{
  "n_layer": 9,
  "d_model": 160,
  "n_head": 2,
  "norm_place": "pre",
  "norm_eps": 1e-06,
  "bias": "none",
  "init_std_o": 0.0,
  "init_std_up": 0.0605,
  "decay_shape": "linear",
  "batch_tokens": 16384,
  "seq_len": 512,
  "doc_mask": true
}
Each number is 128 + 32 x the weight over its row's rms, rounded and kept within 0 to 255. Layers, rows and columns count from 0. Numbers have three digits each. The size before them is the row's rms in percent of the matrix's.

# layer 2 MLP up, 640x160, rms 0.0981, rows 45-74, columns 0-159
111:095134114161112190114148158110153131122132149160078166079059162213124132168068146137144115080154106133108149107070151152134104102097137144150091119110123171101141089135139140017163127128153114151118077063143145075118135157139208127163126089142081208142161152111154131146125130114162136111153134144112131088098177055081129152126093135163125103145147112149112130143169205127100085125145126155105163115176122124128101138166119133158121174142113149137082127198150141145123102085163213
103:162077120150192174096134153138133145093090151096167088038120113161096116161119127103214087139108165151098159103106180127109152185182107158125123179087139113073150162130142126080138104099094099053132142128129113123183118186131134127152130129097123104134157131153137156136111113127118139139153170133162178081175077065113119104162083150174086108114178166197175134128128126121131174095143083100137091165145127121142103105094186071190095118118090152143092112083144091089128093148095135
096:099174114085122132099190102175198129136097128132117165154137117140137121134157112200086133176098104106156133165167093115122088092131097099099185095062156132102188151126130175141135114071102067145128125104103094119151098107120127082174118115176182141115072128135148093086129179084163162095104127094098117094187105138101127137110193127137112101118146124164081116143094106084141064135128168138141123153138177133126109172092075156061137138081124151100160191123143112207201163120137139
103:166121166167074144070162147170117098119097097157106102138109153142080148154134102107152175119136160123088087123123115087111144099141163111110166145157162169108110068201090134182156080104141137154177102137161100110099171169151127110108115115105102106121093141136177141207136157133153120077143114117134101179134096162106113161154108168156165123137098154160111117096126093043107109152159187129173096091162143152082114231119149124173077123142158138118054099153096098150114161146197171
102:085181149174162163095109193114114124128159099115129093136161197106211112111142104083138176128177139095132104080170145091114116078104076100160153137154176113097050151148110125176133115131116132169083118092089079104173144136139137146153108125080095118158128097125179122161119099150120175158146180161078177125154108177150091164086132200111090122104095151074138126119078159143167134126101142131110182125092133125153140151146097091109170094104096075166156088116166071116162107158167161
111:162089091094129129116174112164143171112107203161125086101143096187169160169126166174113132109085157127181098131142148128174153174148135165127088183132094188111172108132188135111105190143176125175141129129123158086104126105178116139151099092122194128127075161147115146097114109136130150083129149155146132088141130051100153147140059103142144095186149117138183152120159108120182114116109081183121118097137131132108176117125076104135197137109159089180094201138139172138070130132171105
106:127158110110131147097153166149092112113121127128064150230124159113156130154166136123139150117079168180104094114112113184160140134119074026129145079094129146119139155136115126124137182124185112082112101140101120100085179133158117087106120153159128027099070098109125163122148121183135106143152132145170097114109132151158092131098113137200134107116101099129128096111100131102104091078107131157121172099115114101079158068155163119106174155058100052147092154138147109048104119158138137
103:146123082080134144114155130078171095180124138099086150099152133183055153192039187142130163132079174176100145131119130093095137117097132162134071117187125120130150122168141132124120111100081105121128116152206145160082131133155143167106121153133135165099161115109118164119090101164151124084130156152071086119129145188150172209107097157077159158163132094104132135145105109150168135143136120117102090166118073102123118199124098196164159104139119147080133145089097187145136122164098081
097:154089125150087141116087103121133164093085038163174163070177126091091176167169153107120084151116145117128105104138125123196087113085108139144119124106170067141105114103122121131142170122116135207114125119113034107118112092078088144159180104106140184153070110134158116094155135134138099145130131133114124121092126096132142122131104119132118117142105110051117144150106140133103108091115122125158079137103063133088114174089095112048084062096136083135121126087136168117191165110127040
105:089186099224112177174078066137111100108096179128109131177138100093142175113134145151069100108167136156182139179179110142102190122083130124104118127084100172148124130148042125129143085143064089126104090117120146123096133133080063119136126141141136135084076160129147120138208091105096121157162145135099096118136125204167128133148062133143091171137160156096075152132159102150112106149180129131107138154136113099167078157120120105104150091135138137138166176115133063119116124181111128
090:155118153114063127169116140108141108101126136140168147096185111142137101181085146147126099097092174133113114123145132112142104134100099152109145160100105143133143192110108164178135117102180150155095102205175142103110080156159119109118113124151103155130109093093127134149115172148162187175145068148121161142136084154144153119150168092151163150160172116109193180178103128117076070101083117121078206124150063106141129132079147117098039150144159133166186126153046170160195135145140119
095:149154120080107134133075141120140081121123162094109143114107111119142094119156155147167106086135076108095080117114117087154155178120181091098161157105210130135089156191219157190099064145102099147107155156134142128187133097092119054152104125130124103113077140097171076133118093145138112158131106092097146104157137117091108101157170137111144136152123146099130137172124106137153067077217136121124136113113130110177160171070168075150081112102132064106169117120119165147169139168176174
104:133107093126126159168121124165067167110158106186122107106101128120107159211154177077168133157147158121146115145097150148103132135128113125192114146166154194132156077131157113114114096136097093124079147076167157224165123170106108161214126104187097168110116065078096148113096173154176171170123102171122157157100111150146135116035100053105110127100150144100085183105135140115159145121089119128131115146109171106133163096107125113063136149147146131131132141139110111164167167136094141
100:132151078142141125069147081208117160065121062088146115108111127099147105161136117159134117076190162174109173110141110072067108092089153152162128167154112050106104138145095127125150174201115128096103139112171124175124154185112147123119189102159165072144112114114101169144165166136149144165141102156114110168125080149140135083131090125126122105084154193128142114080136190126097116132141114087117199088120096121161148113120101105125102103106109115132166109136093164082053192133095137
109:109165122136158098172190138126139103098128093159151124187056096148126094138150110119074066123101120074114157141133117155148170064070123141149130177089160146168108134099119106084087103083126118102055096101126092109066084170153131172126153143109124087138108168130120100103130159049154167082116171130144073128132157155123129114094185175123165119125069124149118157175120133123138161076102163109146097087085044059118148141143163167146138099122096144139126130093130101123107116151184193
094:158160109096126119122098049169112079166085146147102122159106104102200114118138127095214131138156118120107107165091124132145066065060075161152077132215095108097176110096134134159120115117108099187165123126080156161137099154090126043050110105102155125132123156137168162078130117175093114161106129110091108135135139153127125141116108101136189168100101133108109158152183138083154172163121141142133078104147115104091179099147088097165124147103065158148148092140170128101114138119126111
093:066112123146121115168108076136135191147151149128114129112142089126128109152125129156057139124143083098107132138083088150067119120189118183191149170180148062139120109168093066116111126118163184143102084182146066144071152142150155129100160132119096192115140138143093070105103140104149141138093125041069112109122182099153097075112116157119173131139140138048098171090099061098103161122118109097153093094120132161130103142073098087165142100140127124133111160182132138099137140151150161
102:123112159124101127186181117133064137131165124172123149148132048158121148150145115167120068184118153086083175169116135102112128187131183184076123159143119162122134168088083115105140091130194138095099093129122170139233120077132139076143123102092142135150109071113160109076166077073153179113141112128142089116113118146133159090136083137145150141149152122089137158127151096154169101144077131121116196156152136125122115077138147126116111142107176119089076067147135127209162134117096160
091:169127179184090143094102128107178144086153082187101095130150097118127169133133149067041119066159084141094077089090116150126164131109118128092114115186108149192161184131132169149096189089169089144122040098130104132154173128087164122105069169133119154140180125159125139124191172121109125145146097118113091107159156167102145139109081100112192142111132159101135115121091146142142086108101158147092149122102112108162109142147113122121071159113152108185125107072151107165108084187151127
110:138140090108100097186157129140070166124105190108154093102164111116078051090124109178119139168075158153136116162140151161137147145119122078130153098085086084174096154102150171089151171149150085109158154110150156166042153077105174113106098093134182120141164116075145131156138117073132118112177133121102126131121142083116122182129132196076096144118130055059160114194101131100139111171156162122075103173113075096123156148125102124109104127066120120084105123098148166102151141100125137
098:145116145084115134109149111076125142119148087100143141102065095096140118134119123174130139153131088130127096155178148129107125156174128167140080182155117079143159104066116108083097147105099149146074111166101103116107116071138075102231121087093117109152129107182100123190153093098161193140066145123140200088088102096088115135100097200167095135134110100109123108119090077131135146157097138109149122083151181060125159111064164112089138145177141085115141167148097135073158143107106096
104:158129121112160096142144123109119108140145145080127098086060113153123099081158100114120172112108147103085048182119136147081157168103202132094124110144110140130173178147116110062151129101139125080147155127144126070211128115151169102082078129142069134124138168157096098117121141112099055063102112125147091161145076119102194165125148121135154116104065084102120127132134172123113096088167149098083119146150103158090139136139156150126144132176047171131161118125170150181168165077182152
093:127177143215064088107091119073120108116150141183157146093170079149158106137156146160156139084158135132103190102192146131043163170130073088106120087109172108132125128080127157110090123134132131160176143140184146126108132104126081176091093082126095133097146174138152128132132137172130118162132140125105159147169135090126153089056096144110160170160106126098069115143119087140131184143135131100065164157138098171158152141175055177152099146095106134152076140105188125156157132152096147
108:118145127142113113077153140121164139130059122177075153174115079125137109141110113092125139100078135155112112111130066124145143119128140070120120122154148090140167148129202132140162114170136169164108110119074189082098081157069146098201080123086132174082111104098118145082116157155108118124194116115172164146078107141109113138149210085168129147154089064161123191087168127156098153153074088142121129133125079060084113128199128099121126166107117168147127154145076075155141139138142130
089:158102080107161133127114088087139102164121135063073185171079096094128144069092137143110111144112106169086180124175093075144158147144126119136092109149106152107113167057132105113126110113122103179123046114165199135067103115153104067127152145122119138130121058111098077126110118159141165157115078101079158146147161194109152089112157101121106141153089145125122147142176165101195152118129191151149138133115161086158104155144158132127105091200113146129130124201135080167089129172140106
095:060078097098103173091136115123109157164150123104105106094110084096186079160107091152188115098155154118146093107166200131138097109120127121145129103148108117150155100129116191109092103134103084146136092157133180158132100093132121137153129138168156112143104162205072133127085161163121078059074105079155103109138187093063116113156129101122140146154145098160162097139113115076087146106142135050140095153129111185112082142126126074151062137082099110176115113151133185117142189082153151
096:064095063193105132096125176118133100138169069118151121105145173166095119136129159086175124170124034108164083094117138153087132184143093143095162084149137118112140110161104081165148179160129125107103169156110123128129099127111090109090152123113152067151093150188114106147073126136182110079169091054149101179128112125132122156126118094051141120191127132114162080154107182093101111159144136090139129132143131119194088139135149129134157219101127128116140168149068135121151102118153136
100:067158146155173093112163126073112137108117159156126181146140117123094067098162094105135137111111171114108162098150179180125069134116113122198145120070147098174130098151102112146108162132193079195090150126135113134093158086080086079092065141115120165110110166143162095144145127156165127177068099146112130130113129149037136072123173147130106162142103217101110091120156085119100174096181158140194146162136092125093149166114145140147111135083170105146113134131108148083147137151154150
108:149091116131117176104125134073101148136117154087174085094084119147083129112121170195172080084153139118145151140128158125163180186112130145153138059117166138150095137085161109144114157107102113105176102093095145163156118138174122188152184145116071153202142140138074141164158167140170160148085171144139131113128061086098109116069128142115063058089105165123115143149137130185143108151107100131152149147112189184109137153098130173082132147128147099130165105135062128108105063095101082
104:063150130138124119197132111142090105127183078211192184148189118164209100141133126158094089150050120099130184144091153108167179156082148087127112118107126113125116144066110109179137166118157113089122129133175079103151169112131141065143151151106165123098115131091061094082151130167102148132078143152118143131079122093094123183097089111131156136152104135176162098149187152124080076137127108110112116121150133089137087098115087132156107142088142100108109112125074111174117156107144172
# layer 2 MLP down (transposed), 640x160, rms 0.0337, rows 45-73, columns 0-159
102:124098135144123138144120082139117103101179073157137108180133095084072159032138137154145143165114136123142137128128152102137116134108124174113164092110158082149169116124126125198124148154101140118133139153066129149077122124209071146128156167106159109114115093128132088165119097138147134148098073147130155155192166114169125137185172163105091195185163107119119170148048121165200150155166080097104138113146164093135116091047139151163131090173151092123105089079099087147122155112108100
096:135151093106122117124067120071086125108103083109183106135115097147157127120132070193104106110181140159134151111173098119110152128090193102133134132081155089095132168098154127089123150138116145141134103114176205098150148107128190149093132120082119130148068158155101150165126145139116142187092132110133136155127086148164159153099129080152068142183124161070121086168172134124185141115144123149128089164133088135110158105121112103022126077157163088170127150110062065132135175184166167
099:172120156176171128178066099116077152107175105106166096121115169167110126078113119119142144118124101111132097070100150136147099155121072150170174094144067152084127126082106142136142113122155148096102133147174114126089145118130133183067185170128068079148124131143114147136186109090101163170125111144112159172160140141152060106079087119154108178120129156111142138145118126074058109191120138071110124105096143132162111077180167112092090124097041125121140125130142218076122103146127112
097:107184183124128106179087142116063153146135136130135074125161106118089140182077132109089144170122143119089104133142174180141097130128164114091141126130175209146080114088144127132165127109106057151132189180163122093120053119048080157111126115102098102119127098128105106138085122110179137203160119153140118148158135097135079181122130094139120205124108113116096117106102065183159179122150150122124099117133146092139129176133100153131139109113170155144140089159088065093128138175067169
097:085147161141131184110059092128130179151084158113101104113159181090074205153093169115105079170110103111084183148084054097134147134128154146126086118131125109147095089160144142125122146106168083101123128115166170138146098116103105148092177099129169139123133088193154098065082102126132130096179086105160087141129085122105123066118098093128183142123158156103106109140138144125088113163153119133093141107188052141065120150133159098116179137138193121123153133179117091112077149183113092
102:148134069149087124125107133142049125139148073061128171099128121118199133192121135128122150099145104104103050114086088127108075139110154094103128053117092187131144140154113112166147110101089161094124153170123168122099100122111134125082132151102063136086091188121171162125169124118128118146119126114113073126118063188158145081126159136116183168118124125134088120107082153126082126160140070115139115146161103141161103119087111128116114159150194112134135132060110073062114122085064070
102:166132079098090130124073165133092128103099136116084131121107176115155140155159072072110135148102135138163146125144094113157090178075071141151123114166105099138161139093084129119156208154076153118164124127149068142048175133199110097148160143081161139093133118117098129121182086126154107146190159094130115146100140119114132113118120137179092119161139139140137082078150174084089146112109097092199185090173109085087165154162099131094130089136172107149090102081078109151078149105072131
101:137153102104136152127109120208091193106144121101094043106134145128148069175172097101112136085121138108124157108110138115123176104128144159127149207129099207120121169086112128195089114147116102141125106090123183058106088137183080150084078111126097121142180075149077113165146145092083156143123171098101105076150109131143101079165143141163107177133160135150147145106130102093094102134140113115107093167120133071154103103190158127123116163162128118077079117094145116171091143183176104
101:144111123101142139148147156128147106159110148114117114090084109097123135137144148099092129127139097151086138114163038215107143110095136145101142122134103153122130077188180147097168108067155146086145208111148226061154118111150076149126094112151118175159203154106129104097130130176090141172080138183145183074122190145124119119139164048127083139095055081134100132082110095131089181154174146116095128121102158117129162111114117154105118121148116140116119175146137117178114129131130093
105:151104106097110129099133155049128091173070166126130126111144136082105083109128160139073126068110135142098089119138198154092107140081166136119128140132068125069072163127133125115098118140112127125107127115141144119094114102080086084161156103136115085120149128151081090134151065122133126197152120101116166109137144121096145109120092116117171135130094123121114132023173063149073178084157147086064072078134157124086152130112114125117148154162075132133114133109188088094175060070115166
092:052116103119158113151059115091117125112078164129131218116159110170175145138164188135085156080182098131190106098101123117089139115122153146119140104156094146123194144061130109154091098104212126150108065133161125088123093172112099121136118126158144139073135123185127117124169168145087109167159152113106126172093088165108177144176186116140167133112094098129143197131149141137117179177072116102148146090093084121168120146099120091163090084117142117163157123112124168137129125156113074
100:094132154108112108117046120132175164140150115110116120157195095117151080185183113098118102175117138083118158192098112089132168157134198109157124199124181119156077120108133171135094190169117107136093072095198092114105120128134129137091176136158089078103108122141166091094183130139148141157091138093086124126118081069143175104156164158152166194170117108055134130134098153139102153158155117155136100156117124107143175115115095191151086098136148115080164125089119105122127125162081115
101:090083146154160114185133157125123184147166175111134139142151099116115110077154108217061140145122145130112135083089157165167119103093126157123153129078158108183166144161090096137154091178143164147169182084147147086158147137145112131163206131102124131081139126200177093128116072100155150160104082083072109156167140075087137164107136124122141092145125164062135110121115079046156133123118174114143157152137096153083120116119134094135122146157102195096120122170185122123166119174104145
106:109153097138071132047058109109115100129126125127066104160138171147107142095110180174137155169127096131145121127116115124049110177186155139132148126079127151137096139152186139089154129161167083172090116115133120133124136148154111128163150163091106115131183117103115125141086165122125090127079165089147177170108173151116171121105159063159148116193120152063138186122084191145058070106151105095147181088115150107140148111070126129144105163179153116111108181121145097122076149118180160
104:108080152078116116116093198105053150137098116178158087073127127115096124119133091157116170117123142147111145148121134082164156095138120135110144135096094124141136164153161136153107145195104087152152143135106137148128126095086127154061075137137129181122182112156128159145088087136119153147150125180064116088157140143109120099164033073137145136117074027119157069077125158167083129185146133191105140178131138173117108057075122136116134165161162125127118097143138129159112180138111081
098:097108151157164079106089082117169135153164083102098126145125111137149118093143104037097055172132138130158173152145124153106132154098128111110143169121146111148192173161196133116126151093088142115086124140152117121095091209078163227121092055127153120125087117173081117126189136093074130157142140144135108087099106144081124140156110087092156099119150159133135158162122137109095121145131136168120101148154109130166146051141092171182180180130168122076158147097117142166110097145164145
107:188143150150116082114095208092186067175066093130136118153147124152109149155129167070138097145128149139161142147203220185104046120058162156066148149119113092141129142138072140142160149173141107169158191142156126161161113134119101134163123108145118118119140148077149171099131099128127155077222165156171099146170091114136146150113150150097169098138159142114115098156191143131134155166147073156179130126128140139102172168139146141138127154098118127142130124102112188128110153114123135
102:107151108149125089131164181073116117105141130108118109102183067166129192169153105139145077127149131092102130124180160128095104148083112145151150179137150139120113162111112102154164106141151177096098049185148112126116086062100100133087123081091108165081100153138177090127203152149152155153108110090178150106100096086138087036103091178169187144135097133085129181176144104120144139094037124127096135124146153126126137137115162115129143079098101085113115117138125101072128107138076149
098:082173135141141141176116063155141133124124190112168100116127152081090106210128105108163123142131071134071159197106110120114159158101130142115097087109148075159158128121169133186127119133168153152115120121134131095145073110112206153140124157127201116138192100129105141148175132152106152080109187098179113157125099112091148155147130099143106174032128092137101138139148118136120188159163144054092151117161148118163120152136164115132201103142129093114115183163059178121111116127102154
100:145108127148177121083153138102141106114146132104105137099113139150175086138166172083122154159147154108112167153105080129174111120173114180157162172149133136094145111115142085116091123085075117126140059172082134134173106118161130107160142104097069184091071174130104187071096041121080126157109128185115118095155170131169127143090150108097082073200149166130113093112074112142111158114085050097134197080158159165155149146133128172112166141065124106138152172117143141122101130111122129
102:153123153091138108189129125161111119122086149156163108163174119122122119165124114154083126229141064147177157095124182165134094111132121066171094140058141180090136136107136153089114122167134198138178151080177085146119123183139110107143135147153141126122134123136147116098083104117105135179081120144136119168199139077168093089123074047060146114151121184174129172125120122118102116140116119093120139169081084118132123157198123162094108117139139172084105146137166132140180126095182126
103:077111141166189114148119098183089113082101109093162168108124163143091187181134125100134093160055141123132209109137120094105114151163107124165065171088113114138131089154108149190119141117067158153118122121118190108124103136085085147120134184101189135104135109089202182161079094147110105132178108081127158135136142131123128100156131150070071170130118156144113120088141070159136141143062133128169120131171116190087093129165089156081117132095201138131119144143147146127157156091150132
100:128119130110146119088190143144098161148161094190146172059133115063078070134114099125175134097103144147099134091133117183117099147084057143111156090126159110089140147127126075146070133115150201110155089128180146152125082125069158192127102118120109150129145142108159122136110122127111112101065130154168173097136131122173170057106190084214127134135125095079123111127140206178081160093152143170106131099151126124175116118186107097116137095123160134174101140156144137149148125161158163
103:131153196148136127141155120162151068089148123159093105165147111111114069144068099123089147104085114107090191129087198159140144149125137136111148122134153080175126125161126102073168086100087098097160161112115113121180087173102089133140118149116099156121174101143137140135172128128181105121117100116133115174123057037105075128076135124139104151116210197146120145105188143114168094148168149095156096141180187097073091172142129128054127124141116134118171139168135171149127089139128116
099:065073098068118099083115183096193086121123139080135073158141162092087164122175182103105091143179112106128112141155133161175094097087083164073114160154081043113147141132165124101132132145091152139203161187158124121111151178177109129079113072135099083145139125068132089154089133118083135145111168135170130135149130107158108098114155104165152165124171064133163095160121124086140094130118057145117144148166131121125142128114118167147145045110099141176102110144137133146117143162120131
096:088185182110172099193111087101115096115100150147122137100128151138089167119178109119109150146089064169114119089123061129178120158144129127074120102140126138152120097145135107106182112143133139054070169072181135104179112156151127139124091140058156169095172103104177214111101120132121127152193136134157136137183070122096129122130110131174052144079136141076123121159095082118116159126110132137111176062153090108144111122098131089088132122149208155084151102137098103119092127119131123
101:048194115089125086167156135099071119028162123111069121115133134107163157106137075122149152165121112104169130155097144140153144137093148147061104163172119159110202081146046192081099124127142131114160098162119150133141144124133122103158061099199070125142163125138176189151123191152142144075130175163110174108137135154111113145099160120085098052201136089100137131151113172144174132141093083125122134107144128127150103167136120144139115162117111134112100128090113103122119132098144126
102:180112124125171169136117136123109077097055123207074157080108105087178162133098081095140147148184118172120115133098154195110157081188111094100119119073178144130093104160133171085095117124084049121154144096093158173110106109128140082093111125175137088156153171093098125104134120124100121118137156182112135140060139141178132160112181124130144124105059080086129097195134064149113114140092113173137105118111151122083155128110170130122165168119152137112155120113127182154174141118122177
102:165123199176142132091151153175135152077104192162152127070095119059050111135173177137136150139148093116134162185099117122173153111084127152076154098176155140123170107115095060120125133140109147130111094186157131086127130089139156133131065090120115203129160141069152143163095162115080087158131157185103152117136131114130135143091131176136119086123160145167117133117144122085111140083120131080135089078110140174142118203129129077098166176169189142150137094175089135124083112139137128
# layer 2 MLP gate, 640x160, rms 0.0982, rows 46-74, columns 0-159
097:090137179176114114123130158142134144128097079140091169083138143141141126071117159126133101167136100107119136049139193127220124108147085063123118170126121172168102118144108146135137170091115170094095111129138110110113124119126124131185086177151124123187134165070136143089124103037147135123140095140090094111130094083101070090154094124114092136105095068133099094091077069108125178173155113148137162122118148094173125080163095084180123170186110116163191127164174114142099098123160140
103:133101118152184133182066155103088117124158090086137121140138153160120109106122078106105066147059179105114125149133127103119111108164089110112082091145023123130153136169167118133177123105145092134143113156094134143117058055145079170112126091125106095132073157097076117126108106102087132158130177185149121163110160125094128142109097165098147125126114149135084073116110107154073096127127180123093130118193160070147123108138145086107131119154139102222101147100094213141101081138113125
090:114086160134094134147140125123193062198174131149149118174095116119148105067148134097168143174110132141103055112090150096151127167148100119139135139107128118128104069097146098090120133140154106155126102135068118177117136104151189141134074192155140160106179164110110118187134120115108098064188127088033076167216135091101149098151139156080167113136095147140158135086151148163112148151130133115123161114113103154070148146113102117103083095135096100101145113161141090131100128058181162
092:145140128148143164086053104111122090137161157094106148130184153153109162154122131126094089109165110131158129165097098171095083181102118102134088124113211123113141137170120101149125170094133102127128149118149102097142180110146095115127148196076086141158109120174185101081134121134117105107108099165099108069114095081095129140088056114083216104135209180123083076105118101178107141185152184145107105059154102122116078155107098114115151119133132147182092102156111164152125115145177129
110:155130146117149095142134118162140089147105191103128161151085200128115105148125141152208135115086137111186127099137147166185162105111114120138128123164127094153116105153127121090124048144143089168079122126165160146112111175171173120127103185141171131109172129132068152130058111146166141181133166199120155116075163091142116125160103111133118132108176163125124161088192099176176178143107201158147161105098106135080188102082102199147199100119154102165115145153136115176149133133124125
098:171176162125126192127186118106106077138128082139151151150107066120034197080134141177164109127142125152083141142153214213104173162123192134131095101114132121112108154150108158073083110144127093118139137116163151132153114093093076148112087075124086177157143134139131087160126131144143164092063122121165144111129097155110118138114085105142125107126135152142083114203099084135128070091147108146102134097170100163115109131173132110111141177128149117186117176158193119178113124130148087
090:029192101139132154082116063088169184138108095144109138172161115109135173121133170149089106116092155133166135144154140126163089118130144100151128108131167159150119112158189088155143124131108149114137098127125106148118147100144187131125106161076138138052177079102077164195133156108098205124154160166104130093161141102144122219128116133105136149168204126129144072171097106143159139141109136159116094138144155189187168175117152078145141111147078148104133103076133117115145097176147103
105:155202184222087123149162096127114129082030102128174168079233150102103089114103140141125135131154089160147100126130134155137101176168104135136102109106134164147145113147128093149099131149072156119111131123090150161175100159145128190187166071109128130117127097109124118116157117127126117127131205155118152157175106158175177131143128180128120168111194151129147143148163134138167103140119081085136109105141116143117068099124169150130166100145167144092133144106152060111092107179080090
100:230065150052150112142151107069195114158118101075118166094161133127128124130171199149141118073160156149147211107157157183146131105092127164121125142138167150114109147188210141116129100096070137100120080120106140098139148101078149095142080134154162148118084129179148076148111120151141127124197124124143125142079160094067119127119126084125144176096117167144102156106139081146137157135154109107091088092117122095106134120131124120100169141177092102132110145155188091080134100095103146
094:111138132103130184081076121151164104169082159187129205123117124083140129115157137167102180134162103130143114153101126149081173147082191161148210090194177145100120094086143134155164079096184121166127077144196147104122096123142092113119114106104097115148150084201180139147118143147109081106143187135105151164082135133134103126143136137149188165104061138140129194144112134094125156136101093113112152192081151143183166133119134115172086115078146161152125144124105126121156125121108070
108:148128155096108146158054170154152147158099077165169160167143061088160065122137043078092144169101145132172173194130117072105177138140127113090145168186120137117088125162192193158076157177153063173102088118124118076155133147155128159137119113153106157118109090132126065141176124214116149109110121145143141162132089136186154115169164107175132153104134085144156165140126167146125133099167087113130135189125124165114111098086103171151135119114145131126119119099119156141143136172110120
107:094042115173119109144082107112160160089174165098177166189120110138046148154091110142140169158155125110160144106113075126108156128142086099070126151149155125155155172084088093141158070191116121139081115091161103141186074172122129139083124205133138158053095146150121109136090096169143138170125139120108128088137083126101178144136162162127172116131092154131146125139107113071137158167159131143177143169164127139065125094135126175133163129177088187124131118165173083102094142115128139
116:119103096134094155127136131117105181117090133191146122109104093177117107154100106112127079097133102181114122129162082208182157027143130139177100063112172129150087156098128120135100123081098170107161138166155183137098143092094149111128110079116150147113064122110128156166157112123122125125178097119113105097166127120135119120136068164130061110089101130143115140171175088166147184130089157168055108140117114153177133123134134101146123139064189077213118115104128131121178138151065137
104:158113152176122132104134094103204152137124150097122140150138138109120096146142159140159123119087127120120106115107140096110141108128097145098093106100195145092124188177161100131096105155110078107111126134133136150120066138195146101101129073055092152157005129120168147067174161140071160098119142109090153142086108158104136089109120155127165131162155176142089121229191128124149141106097111127066143100117073088159139139172153133175108075107114118170098154159095165085164117154118110
102:114197119121149134124125126118131120104126143128194154116125173180107188149129136176120081125087104148084086127124108058142152117128130117120073102109105099148074091081069119134142096136155185043086110112152111110111113090118123080181146178150092129123151142172150187156162143144215119108197188152117092135184118103157121082151172180100101212160116110128144127137126105122162155182134129099102183124159161105118104131059205115104116144158080129106110156113093125133144124115126107
105:098154163108137141144117143149089172065162131174081089053142143141146163154145125081109146120122164199091084106171105050140137162108125095151182124149135117153121111146130095169117078123170118128147160105118119089100100133121158132156109151062150139101148123165197061138119143082109160137106133100099156128098216090140108086047143062082117148042064132114064138157158143102115150138130130117128115156132132112094107152109145109092112109103108136064111126165135076167096073109110125
094:143175137117129117166107115079115104128099104152091183189196085149147125157090069098162096136048118085133082101096138159103066087172128164102104098147165162129096113162158107115140077139140158159145128132095149078152168121122136107159146153068135132113108173121138165096115081123173150093086128165105140105141141133136090078144146120145070080155139138134155191083153145153168096148109168172108103095096096070205123132059100099126199120201153081150156145113128131111141174129143136
096:177142152141158134095100156156105082140217066154114202103121156163184129084131063080147121175056129103159116107107135129145119110084156142157114173119181115098093133117139114098188163131098140158093159130150111104145074111120077096106148100139081094093104145064164113117072142073130153225146105110112100118110099112143134133096068175085147109146074154047163125123107122162161154167137112137111154164080146145160118142138125113156163111104090150129115137155116174149155130113187129
098:095104106160109150136119164102087193129164173093093137112051137186035136101187110196106084178075043070223138110123108108143085157106077140140149128151149104132145098139116123112127099167147110123132108154132097172153109100110108132126125164042105149180166098134138088147107176101124125114170136136157107099165122128144178116158139086120131109160163166105153100100142127149116127160107148116104128129134163111115101110101162173150139206142170180126098135151132132093185146160183112
105:128124113123126124127138139089120147119166087132140088085080165104174081133180106172101174122111106189134172136181094188099103102164067109184143114096140118063162144140108134088146210181155144126090168129144102107116146148187104191169098182176145140144140147145147082145137126119137119184120145128135089129091140101125199168177137148119162168175103050138104115163127129156151096104114122111126149157132110176164088134192135170156161079121151140093106126190143167178140178149146082
110:148131132046099119086094114154100183133122150107148101098185164092145113094151151145149098135191122087129144139106155102122126098158139149132146120139138085154138164133125113127135127110108087087170078125123133126142111122139156102119112096160219130061152090160147178090156122086112051106141112140099150103127095138110082098086171139130106141155063174181159079157111162093129110112119059113041161109176121093112132090089084084110086163112111165077139099121139160022078130123118136
101:166165047092089066097032157102186142084134110075153102131184154189122162108126123139094180165166168139123173071133095152123137116154136111146162126083125144190169185074100165109147193093121133148102180096169094153149127116166112073136085130129096124115122127153069124148135144127124182164130081114138104168097144136144153132149114150133141113152063160182203102139120115140168133159168122102146130178152161161112172139167148191137127107116124114136157106106122086115116166105097146
103:166147136125117141060107121139136170125142136149143140147117118042167130132140144063130115165121175111137084070130101187075138109147102089113089084137151124107122148161145138139151112124142127125152109111149065117078116131181164113130108064133177131076083152112146069148143157168146151128176127085070155129160132167157091099114217048126074183133094099133122152109109122143115193153168083118104091159145138147185159129093140196138150132180145120162137182103103138090069151117151184
100:080061145066127147164092189158162111113131154117123141122118135064085180106144155136096092133085173124117153098152155093182168137157084076098124146163096082100069127134173149099144110115165146077111090146128147146201098137171080118155132086128144086153127092026119136130094175136090104124123097112131104146156154080136130121180194205104130150156128071151094075129142123106098112113118132117121133126127124099102136144150157138203128100142071153160105121123137102182085151153196139
097:155120101083126071172133110193156102146117191107158149085085145110082148118153085195109138168128135148071161170084134131136177133130130144196178130156103148172128162128116139106155149142167157158115137154134078136111164103108193081156033130148132108147078119140166144058128119110174121089138151102139084158141157099169111156175147160130126151137126109166113138108153118095141094128067119170092119153182184083108073129141152150102126143136109163103060070144082054112105087155119139
104:143138067095172098119175173087128097087144107130109097095165141133097129221181057089158122164121159102151122190152098127150178158187165134064115120161136181180149135170111207079125158164117166094141112200155136112159156132154110103130109117160100164146112133112111154097116129141147110091101145071101157126109118089113049122131144141072112071180122128082107056131084144150093125123108142123121080187153123134179100143107154132129100139112138148126108137083164111189110135122160115
100:118143162155096147085165114145121139142097132105162102146139183159078167139137140144102129107108133102139130044090114162181065107171097153177081150154154091083081132117129077120124095085103150083111105153140146145104179149164166135136130171124161084090089132097108109095103058164108173107110129144096153108187166159134116150138154109131164109190121155155177159166078061135103151147151176119148095123158155069112100120142131099125109082149105174097113060124120047036126096121165138
098:173099148108130133124068136133163161171081151152163152151099090195138133156125171171090146111200099173165096131128163073188125131080113138114115113147145140088132131067137112169136105132117139131157060105193047163217175087161140125151149122134095123156153180128147128155123142147108123099115084110122115177046124088144092105089082130191116105142164122178119161154176123056183120108081166126139127101106135127101116106129125174109145059118116158116121134163120107104128129136090175
095:148099121114138112118156157109134167116168168116084088100062104130154081145138094153126093155079093103107188150163158178128066152133110067126117120122117124161116133114102118122038170165116092091092096181164117169144091058119110131167162158102141179114118121135095086112082110149112110141146144095153138127154175134127135101159172135103070151145107127166164124130133208162104083138114137115111176175140125070109090188216096098139111171127142077147111114100069110208116166140153129